From a checkpoint of a small transformer trained on Wikipedia.
Size: 17 layers, width 192, MLP 384 SwiGLU, 6.82M parameters.
Each number is 200 + 20 x the weight over the matrix's rms, rounded and kept within 0 to 999. Layers, rows and columns count from 0.

# layer 9 attention key, 192x192, rms 0.183, rows 113-127, columns 96-191
197,221,212,195,193,199,199,216,213,168,235,212,213,192,199,227,188,228,195,219,214,209,193,178,140,198,222,211,218,203,174,230,191,233,217,217,176,208,158,199,222,200,202,216,200,251,212,177,225,218,216,220,210,213,206,209,213,197,222,197,220,210,230,205,201,186,202,177,214,230,221,184,169,217,182,256,180,235,160,207,157,205,187,190,196,171,211,192,189,192,234,228,205,200,181,191
199,210,214,174,172,201,178,229,210,177,196,209,180,240,220,171,206,145,171,223,254,204,189,236,236,218,216,248,202,220,187,203,213,222,203,154,151,247,169,203,179,215,161,206,173,187,142,178,192,187,190,190,235,202,228,199,231,184,214,200,172,175,237,213,194,220,217,184,195,162,195,175,162,143,203,216,220,224,152,232,204,222,232,241,205,237,164,200,225,218,222,184,182,225,189,236
222,198,206,198,211,237,237,223,212,214,188,145,183,183,170,181,233,164,191,242,238,204,176,198,231,221,190,227,209,190,201,191,191,229,179,198,218,188,191,204,170,210,208,147,197,180,239,216,188,222,219,173,191,186,212,186,244,211,200,152,166,183,189,208,167,234,126,236,236,183,198,188,184,183,198,188,243,205,183,211,237,186,187,160,158,165,183,193,173,240,206,197,219,201,162,158
188,173,221,200,198,195,195,193,205,147,157,220,210,232,225,222,200,229,194,173,182,209,209,269,232,206,233,211,190,203,170,214,175,217,224,240,203,157,198,223,192,161,215,210,219,217,210,189,208,193,238,214,208,211,155,218,223,232,196,208,186,187,161,215,203,217,188,234,208,211,181,195,222,189,230,196,199,177,185,231,143,230,195,199,174,253,220,193,230,191,197,200,175,215,197,204
182,193,197,207,183,197,248,219,206,226,213,187,170,209,181,194,215,228,200,208,171,197,230,214,140,190,206,217,181,223,198,175,205,198,209,188,188,162,184,224,209,192,220,189,199,196,199,208,209,213,209,208,184,167,193,227,212,189,202,183,208,213,209,195,224,165,169,195,181,201,195,212,169,206,190,187,199,188,208,204,200,202,221,182,207,190,200,201,217,200,243,189,227,146,186,191
192,222,247,168,168,210,224,196,203,182,215,207,143,165,175,194,200,194,198,198,180,212,215,225,191,198,206,200,203,188,215,183,228,217,225,198,210,209,191,213,202,229,184,163,165,248,217,188,212,202,210,205,199,184,185,228,166,195,236,140,219,224,194,211,202,174,193,210,199,206,216,205,226,179,170,215,203,223,177,183,196,174,176,241,177,207,217,222,180,227,202,187,215,199,174,190
207,252,179,207,170,178,194,193,228,193,222,172,214,225,177,222,248,205,181,199,197,260,217,213,229,155,239,202,158,195,192,156,207,172,187,190,211,181,215,255,212,244,184,195,204,170,156,222,190,219,166,191,190,215,209,210,208,208,218,164,213,193,203,240,194,202,208,188,246,208,179,217,151,212,213,196,240,198,179,217,209,201,211,148,228,215,243,213,200,200,163,212,231,202,160,189
193,225,200,193,197,217,213,207,208,186,219,211,171,186,211,180,177,196,177,186,208,192,207,198,170,225,166,169,183,191,199,201,242,213,208,190,220,217,210,182,214,181,224,211,163,176,207,209,169,184,208,170,210,192,253,226,186,199,199,205,221,206,213,176,243,195,192,234,172,193,187,217,232,238,229,195,197,167,195,208,217,218,166,226,190,226,201,196,200,205,196,195,192,190,226,212
197,194,231,229,206,242,211,231,151,230,246,182,206,186,177,142,222,185,189,181,197,229,216,192,168,203,205,222,145,161,225,209,195,166,197,223,209,157,219,182,213,176,213,174,209,179,188,214,229,215,194,212,194,200,212,202,198,239,173,210,206,224,220,194,180,187,201,230,211,178,253,170,189,160,224,173,152,213,189,213,188,243,201,184,209,194,193,186,174,228,233,186,137,217,210,204
182,190,171,218,258,177,204,246,195,166,196,199,189,191,192,211,195,170,249,181,189,202,195,176,208,218,187,224,241,215,161,230,220,200,232,180,178,156,209,190,201,223,214,226,182,180,192,198,202,198,162,185,208,229,143,175,198,159,220,198,212,186,177,235,228,166,227,265,246,195,197,244,217,197,172,153,189,189,260,201,233,214,185,212,169,172,216,151,164,208,180,209,226,223,234,184
226,266,175,202,183,206,231,215,185,203,197,186,167,205,220,207,221,205,200,209,217,153,199,214,194,178,184,199,237,187,160,233,226,169,172,194,159,185,184,219,206,245,229,193,207,177,186,184,219,197,193,199,180,215,198,149,219,199,222,222,192,196,192,201,221,198,200,213,219,234,190,211,189,214,209,230,187,171,215,220,196,216,198,173,211,205,207,195,198,202,170,200,198,205,174,161
213,229,192,251,174,205,233,208,202,212,171,223,160,232,196,234,195,222,159,209,179,215,174,214,188,206,186,227,278,195,179,233,196,185,223,227,191,221,196,183,200,149,181,195,173,209,204,182,177,262,165,170,203,208,179,167,220,205,203,198,224,195,165,212,189,193,210,185,228,196,189,213,165,204,195,207,193,193,214,196,158,234,248,212,243,241,221,203,219,237,202,217,153,239,218,200
214,247,205,208,176,207,186,205,192,196,193,190,183,222,225,183,192,189,183,212,161,196,221,227,263,194,213,203,177,177,215,192,218,190,204,188,189,176,189,251,230,201,195,196,211,176,198,198,181,218,226,217,175,206,202,189,208,243,224,191,187,176,190,193,199,189,175,180,203,180,179,167,195,201,201,223,224,210,149,162,198,206,202,204,204,218,198,210,198,193,159,180,190,180,186,202
189,224,194,202,197,214,198,189,190,199,157,225,218,218,189,197,206,195,185,197,239,218,180,205,186,216,183,180,249,194,195,181,218,174,180,235,213,221,178,193,214,197,174,256,168,170,216,212,215,176,154,152,190,215,171,197,206,189,157,175,194,205,178,202,239,257,176,216,208,189,204,181,241,215,207,202,201,177,206,189,180,199,209,221,175,215,168,215,258,200,138,194,174,214,200,235
190,201,173,232,182,205,212,201,201,228,183,199,191,208,194,207,192,210,224,163,178,199,192,177,191,210,178,185,250,183,196,232,220,164,210,179,184,191,182,228,244,168,201,192,221,217,250,165,204,198,213,196,204,189,204,190,151,193,177,207,212,204,224,215,200,232,169,235,201,217,190,178,248,186,213,204,152,159,222,215,193,226,186,217,175,196,222,190,211,185,174,253,183,191,228,199
# layer 9 attention query, 192x192, rms 0.194, rows 114-127, columns 96-191
216,218,232,177,175,182,198,187,182,200,251,197,209,237,202,231,214,144,223,241,194,186,220,172,193,170,225,204,164,199,181,214,238,215,207,184,213,223,176,234,191,211,196,221,168,172,149,215,196,219,220,172,210,217,182,191,244,195,199,234,249,206,194,187,180,219,230,163,164,204,177,223,154,193,183,187,214,248,186,226,183,189,185,192,175,188,203,197,228,206,194,178,158,227,176,233
238,219,196,170,189,201,236,218,201,202,216,179,231,132,166,206,217,212,161,196,187,177,214,228,201,247,187,182,198,174,178,209,175,220,208,204,208,197,174,185,195,245,207,211,198,189,247,200,174,202,209,216,189,222,243,166,234,202,189,166,203,212,176,184,170,236,252,225,223,180,177,201,198,213,195,215,236,252,208,174,224,162,164,161,204,221,179,197,222,185,216,167,183,147,205,205
211,214,205,191,183,171,192,221,245,182,181,188,201,209,227,212,230,185,182,176,180,197,220,172,191,195,265,195,194,166,177,240,179,215,213,232,203,215,216,237,197,194,159,220,177,203,170,186,232,224,208,179,176,228,186,167,222,220,175,221,230,192,192,203,170,211,140,181,216,196,224,183,181,205,178,205,176,226,234,188,168,203,263,195,171,227,161,197,208,209,204,188,215,196,183,210
179,179,212,200,248,193,197,200,194,150,218,189,226,140,209,204,196,216,210,211,216,177,198,218,216,217,219,198,191,209,216,184,207,197,128,246,216,204,214,221,206,209,227,159,203,224,221,214,167,217,254,193,182,242,164,224,231,201,210,178,196,201,200,196,198,186,205,209,196,217,156,204,166,209,213,153,197,210,181,174,204,227,231,214,177,211,217,195,191,227,218,213,193,187,196,208
196,177,184,167,159,216,225,148,245,224,237,190,223,191,195,226,212,239,184,167,206,200,202,184,200,230,203,173,228,203,190,201,195,190,224,246,194,259,176,170,176,212,200,203,223,194,214,249,186,229,202,201,184,189,184,205,196,195,215,164,231,196,179,200,217,186,160,194,197,217,201,173,216,213,194,197,192,198,172,178,171,226,201,210,184,177,190,224,199,219,223,220,191,190,234,201
184,220,198,202,238,195,225,201,211,230,213,180,200,192,177,206,216,206,194,189,233,168,217,241,180,214,198,251,193,203,190,197,206,204,205,199,200,236,157,222,224,255,202,201,210,201,193,234,149,201,221,160,174,196,191,165,222,205,210,187,216,199,181,213,175,199,224,224,194,202,155,156,148,219,183,188,196,232,167,229,204,163,195,175,196,216,187,226,213,195,198,194,184,192,211,199
182,180,216,196,221,208,181,179,225,185,195,214,186,189,173,160,185,210,217,185,205,173,205,160,184,216,232,177,191,183,192,196,225,199,217,189,206,179,176,214,255,220,217,202,188,169,271,208,164,211,186,189,222,236,229,221,245,186,237,177,176,197,198,221,240,181,174,252,177,174,258,203,179,197,194,192,195,168,214,213,179,226,175,211,187,178,202,197,178,185,241,161,153,185,204,210
190,191,215,258,224,182,225,183,163,194,210,226,220,249,189,189,192,201,200,193,196,208,216,180,213,163,188,209,162,206,206,173,199,174,194,154,201,186,238,236,203,185,211,176,222,217,234,227,203,211,175,234,205,198,192,194,231,183,180,211,211,203,203,241,196,216,166,220,170,242,197,188,191,184,183,161,202,191,180,192,193,226,221,209,202,222,186,192,179,193,213,164,230,197,185,213
193,202,199,221,195,205,160,226,208,182,186,184,190,185,184,169,194,210,220,187,185,196,244,185,207,192,174,222,226,245,202,239,191,207,175,212,172,184,175,239,177,217,203,206,202,210,216,190,187,162,220,169,199,202,198,200,165,159,238,221,202,176,217,183,222,199,195,240,190,222,217,172,201,229,234,217,165,218,206,163,210,200,141,209,177,217,217,197,192,224,181,212,230,228,190,168
199,209,208,253,206,191,154,224,238,195,213,193,211,150,172,232,245,200,217,229,182,199,224,223,199,230,225,239,240,238,189,198,225,214,200,205,225,175,214,219,172,194,184,206,215,206,203,201,166,200,220,214,207,213,214,191,210,171,220,199,206,202,223,239,205,179,201,235,212,199,183,202,160,192,201,231,170,200,218,184,196,186,201,218,210,189,183,166,240,219,204,197,198,186,194,205
206,213,187,254,236,182,188,193,192,171,205,204,208,205,181,261,206,180,221,205,184,191,220,188,226,168,199,242,213,253,207,208,221,233,153,221,209,225,235,232,219,176,191,223,215,205,222,182,171,214,254,165,136,209,216,204,224,198,230,230,239,202,247,226,216,198,183,168,231,205,179,246,206,183,235,168,193,176,215,224,201,227,243,198,241,210,197,173,241,204,212,168,170,193,226,205
174,221,203,207,161,181,203,203,174,210,212,207,223,222,234,200,186,224,185,180,222,195,181,208,184,214,223,234,188,185,219,191,212,196,237,204,223,212,223,218,213,236,162,217,215,220,226,179,211,184,179,195,209,186,230,220,210,234,192,185,188,188,201,200,209,188,188,165,193,199,182,208,206,194,199,228,220,198,198,209,217,186,230,172,193,208,239,188,200,210,166,202,219,162,211,196
217,180,196,213,186,191,162,191,237,192,195,211,200,216,200,192,221,214,177,161,211,244,196,216,184,162,218,202,205,210,187,178,216,222,200,197,210,247,190,257,221,196,185,207,180,152,215,180,194,222,217,163,193,212,215,184,212,194,231,136,205,220,211,221,167,222,222,215,233,201,152,219,228,193,244,159,214,172,163,198,222,162,191,222,210,201,166,178,258,184,225,221,203,194,216,223
193,190,213,257,194,192,195,238,181,155,228,213,188,192,187,192,153,232,178,194,171,216,196,161,191,218,161,187,232,190,205,205,208,186,163,239,203,185,217,242,219,146,214,196,197,216,246,210,191,208,190,197,182,202,189,198,189,193,212,170,193,228,189,233,196,208,198,246,196,207,222,192,231,184,229,162,171,198,214,186,191,224,179,221,196,176,195,140,242,174,192,195,197,199,167,205
# layer 9 attention value, 192x192, rms 0.183, rows 64-66, columns 96-191
177,196,178,225,179,195,195,194,196,175,205,206,199,217,210,200,172,197,181,195,197,212,166,173,196,196,196,220,202,205,185,193,173,188,218,225,183,219,183,190,215,223,204,188,219,207,207,188,197,201,189,231,196,174,157,204,187,213,201,222,213,182,194,198,200,188,203,161,221,208,185,205,209,212,186,189,243,174,202,178,217,216,191,188,227,237,195,157,211,211,170,240,224,199,223,192
155,213,209,213,194,226,210,220,206,204,220,242,201,171,235,204,199,191,203,207,195,182,183,185,201,216,179,187,192,200,214,180,186,197,216,219,209,140,185,209,208,210,203,184,211,205,212,191,183,196,150,217,207,208,212,222,191,220,207,183,195,210,204,182,196,225,194,166,228,224,190,172,202,191,219,198,167,215,219,181,196,201,189,223,202,192,188,171,192,181,189,187,226,191,182,228
179,207,221,218,208,181,222,207,189,159,256,207,209,198,190,238,177,174,189,177,204,171,161,186,200,200,125,212,193,163,141,202,222,174,173,159,198,192,192,217,214,200,184,185,177,194,207,196,179,208,215,191,197,213,203,228,231,200,216,225,228,195,201,169,220,187,193,226,209,210,214,224,226,189,203,202,248,183,193,209,193,185,218,211,204,174,231,227,202,223,208,177,209,223,187,150
# layer 9 attention output (transposed), 192x192, rms 0.167, rows 64-65, columns 96-191
205,163,213,197,178,203,187,236,213,203,151,201,219,198,197,192,191,205,202,214,226,194,226,217,189,188,210,213,197,228,201,245,202,211,196,222,203,236,176,234,209,215,255,187,185,180,184,177,163,193,200,182,206,233,226,193,197,178,211,203,225,197,162,167,210,204,205,183,175,198,143,189,203,187,178,201,192,194,213,212,225,201,190,200,208,189,218,211,212,222,179,189,241,246,178,208
205,191,171,184,202,218,188,229,185,202,203,198,181,230,203,199,196,195,193,236,205,234,203,238,173,218,184,212,218,220,230,194,184,159,197,207,168,180,192,227,202,215,176,186,206,199,225,205,210,227,213,212,201,185,175,179,198,209,179,184,222,232,167,202,177,209,226,205,210,205,177,179,231,209,206,195,200,214,178,228,192,213,205,224,151,213,221,174,240,249,219,197,230,195,183,181